{
  "n_layer": 13,
  "d_model": 64,
  "n_head": 2,
  "n_kv_head": 2,
  "head_dim": 32,
  "d_mlp": 512,
  "vocab_size": 8192,
  "activation": "geglu",
  "norm": "rmsnorm",
  "norm_place": "peri",
  "norm_eps": 1e-05,
  "positions": "rope",
  "rope_base": 1000000.0,
  "rope_fraction": 1.0,
  "qk_norm": false,
  "attn_scale": 0.177,
  "bias": "none",
  "tie_embeddings": true,
  "parallel_block": true,
  "extras": ["capped logits"],
  "init": "uniform",
  "init_std_qkv": 0.119,
  "init_std_o": 0.0234,
  "init_std_up": 0.119,
  "init_std_down": 0.00826,
  "optimizer": "muon_variant",
  "lr": 0.0081,
  "lr_mult_down": 1.5,
  "beta1": 0.95,
  "lr_head": 0.0126,
  "grad_clip": 2.0,
  "warmup_steps": 200,
  "schedule": "wsd",
  "decay_fraction": 0.734,
  "decay_shape": "linear",
  "final_lr_fraction": 0.0,
  "batch_tokens": 16384,
  "seq_len": 384,
  "doc_mask": true,
  "train_tokens": 127200000,
  "steps": 7764,
  "dataset": "wikipedia_en"
}
Each number is 500 + 40 x the weight over its row's rms, rounded and kept within 0 to 999. Layers, rows and columns count from 0. Numbers have three digits each. The size before them is the row's rms in percent of the matrix's.

# layer 6 MLP down, 64x512, rms 0.168, rows 0-63, columns 64-95
109:451533521435492475575471448484485492565557437502508471520512428529447449483365405533481543402496
095:457549606468534537490512552552457520603461560494508532509493522525535506476513490540508496505495
101:513585523536494518579515494563479504546535443545492496511511505547481505581526553498489456471494
094:512505469504527499520500557537533491552503473470536523534488555537539452389454479446491535468493
101:561537532500465440486497510474579514541446455521442415408477438416522504562436548524469519522507
102:472405525521463488395489447492456517464507455407497477559526530546481576541456474476524522481497
095:560541546503445473541512520559407529474489441498484479537507524464518451455514451564464445502503
096:488438555445500571492493521502439434401537531487521494378497508556508545512503529448494560622508
119:497441455430517456514504490446494475479532385514527517482510521488524518565458459550475495523506
101:541465502525475525475513525556515481516529428468481439524483505461453483469514485535477580508507
093:528533544372434488556494424512485514528509529612450484520527378553512459472480537471443472524521
102:453412430513532483514501560423493514510563486483489457493498515464503508542444497517476507547502
094:519516517471505477509510391476485509444484471493500531507491515489497467470481464545481534522506
104:539526525496494469499519463483496455488415498482530473472508530455453551475510506474520476469499
101:539462504473512503564500482532426537485502550464510496547483452479491545537540542439509503470498
096:474445548443531556512524474552492542508548523535511461435509475500493491569481583525477430561497
103:450540495447543540547490497395498461488580524557543521515504578425527477578520520501451490484501
096:474543447477500475410507494472437495522496530479552446525481559567545502412535515517523572463502
101:539539565484453472534468534512474529509438464485481459556503458456436558451510497522450534507499
100:454507577451462568485487491509461486524579582479463525478500483409495447526455538471516445455501
097:494461467536542516501493535642525519510539440467502484492485500505472430493521458458490476500495
100:490445454505450446477477523589525495434416476529513489481487515484520493455468532477580538583505
103:518454489507484502508485445435562430504521539460484542496527534458580462539538566633446439455490
095:511481529569405529517503509456406490488504600531479559516492481533515466504558499480494382443494
099:473499403436575529566485597503563522482521534597533524589503503555500463516497548433508551491491
099:490558536420482438479494531479538532509449461498505459509497436536494513534501548467565527454504
098:562484515500569507463477449531542522525451458472507440391522469440458485537463530491520466458501
101:550580532508490527531502508518543554568505478488490472499513485438510491498514433433462542465500
094:485453468590413462462512464526431562530452528440460520484492456515433502476501517412535492463499
096:403476488564573556508521555510525511518539466494465529456473433402501496494494494488538475576496
102:398525502443498507489488515450501401574526458517522554459511561598552534548455512544490494511485
096:532507434485561497436508487490453512496492496440494496557498509503449521461520505542532569465494
097:545481440542530550472471468562498506513521537458494464512502519555472524540516536534503523465492
099:501511508480442438525504533492518565440477449539513475495504363444557512451539494448491499529494
113:406534445578526457499500516421454474446480547530508519490491519462558516503506540489523535519500
104:547528449476545504515511494518452489450427545440538514516509477517492552456545500475589487449504
098:522483480490479451512525466524590517423464516480492463528500442559546473485450460580513388497490
113:486525498518520485599510500535486513627467488384479561488484432447506481499495534507483462482498
100:453497567513466530498504530539485488507466526534496560482496513466532508515471512480469512563500
099:515455500524449461502503529527599484563465587508522436538504416518531481449380506472452465455502
100:452522460471504517478492457513464448472464611498503495497493491535525472497536538557502518498495
101:545486450494409524493495442493478466479473475488482503445479483420387498541469557480522518446501
097:434593504468513499465495458478492412516596481522479421523498504469480445477443407412532576417505
102:522504505525494485464510480486543487496577538389485509517536525499574470531477479521486487493488
100:469482531508520515457484430529483517495536590476559457514507544505502478420514529476468536526492
099:465470527532504484459503506512515517552550467439416539506509528520502516453507548457522506476493
099:543518543486495502442505469532535524487486492495524513497499585541566548483504448451563474520503
100:467486499485498450486497475429453503473508510497439534535487437467509477481511507484432484568504
099:495562502376455508493503499526467522471504474536538522504499568552560579444416501517459484540490
098:430422469386537477486501495486459571482547512549506460526503567468534531549462514497509481491490
109:431482503464562486542515429480523484430580537456463470451513518537483495508453484479537439497498
099:524482450512534404463509465444510508502394625448526489461480525492445542469509506487521397505500
100:561480451484480454487499572554496416464497537467502485493495460534571590539481546488458516533497
100:495420524452477464498489563514514447433537546441540458566506480581499512503506518550528525548496
097:495429503559449514458482514450507605517472514516438406416484562482506511543504427485526579493511
102:501509473557561522530522525502527454435582488412482472555490474487443489495511479480478554569503
098:514474437487540524552500499495475530540539506497491472476492482431521601582480401487525474536487
098:469396440488509455544475527527575498463462509418476420515517524516561518530464451470496502564508
100:492391519509545536490488512490497538502548524476500417452521479513461564443446501432496544520504
097:558420524495553473500482505514579551489453484540486495522512446418469486465497482474509514413502
096:526552505475500513504483479435536502387525505425483541539489503490495507494553484525534552564495
102:484477541453480511508508478476456535483437544498448480465499524526454584510519503482532501462504
099:505508460503537485529497472512523505574533467502569480504492414535517548605542520510412554439489
099:545494455508491489588508544481520504602469523471501470490510527588525516527442510501477521501499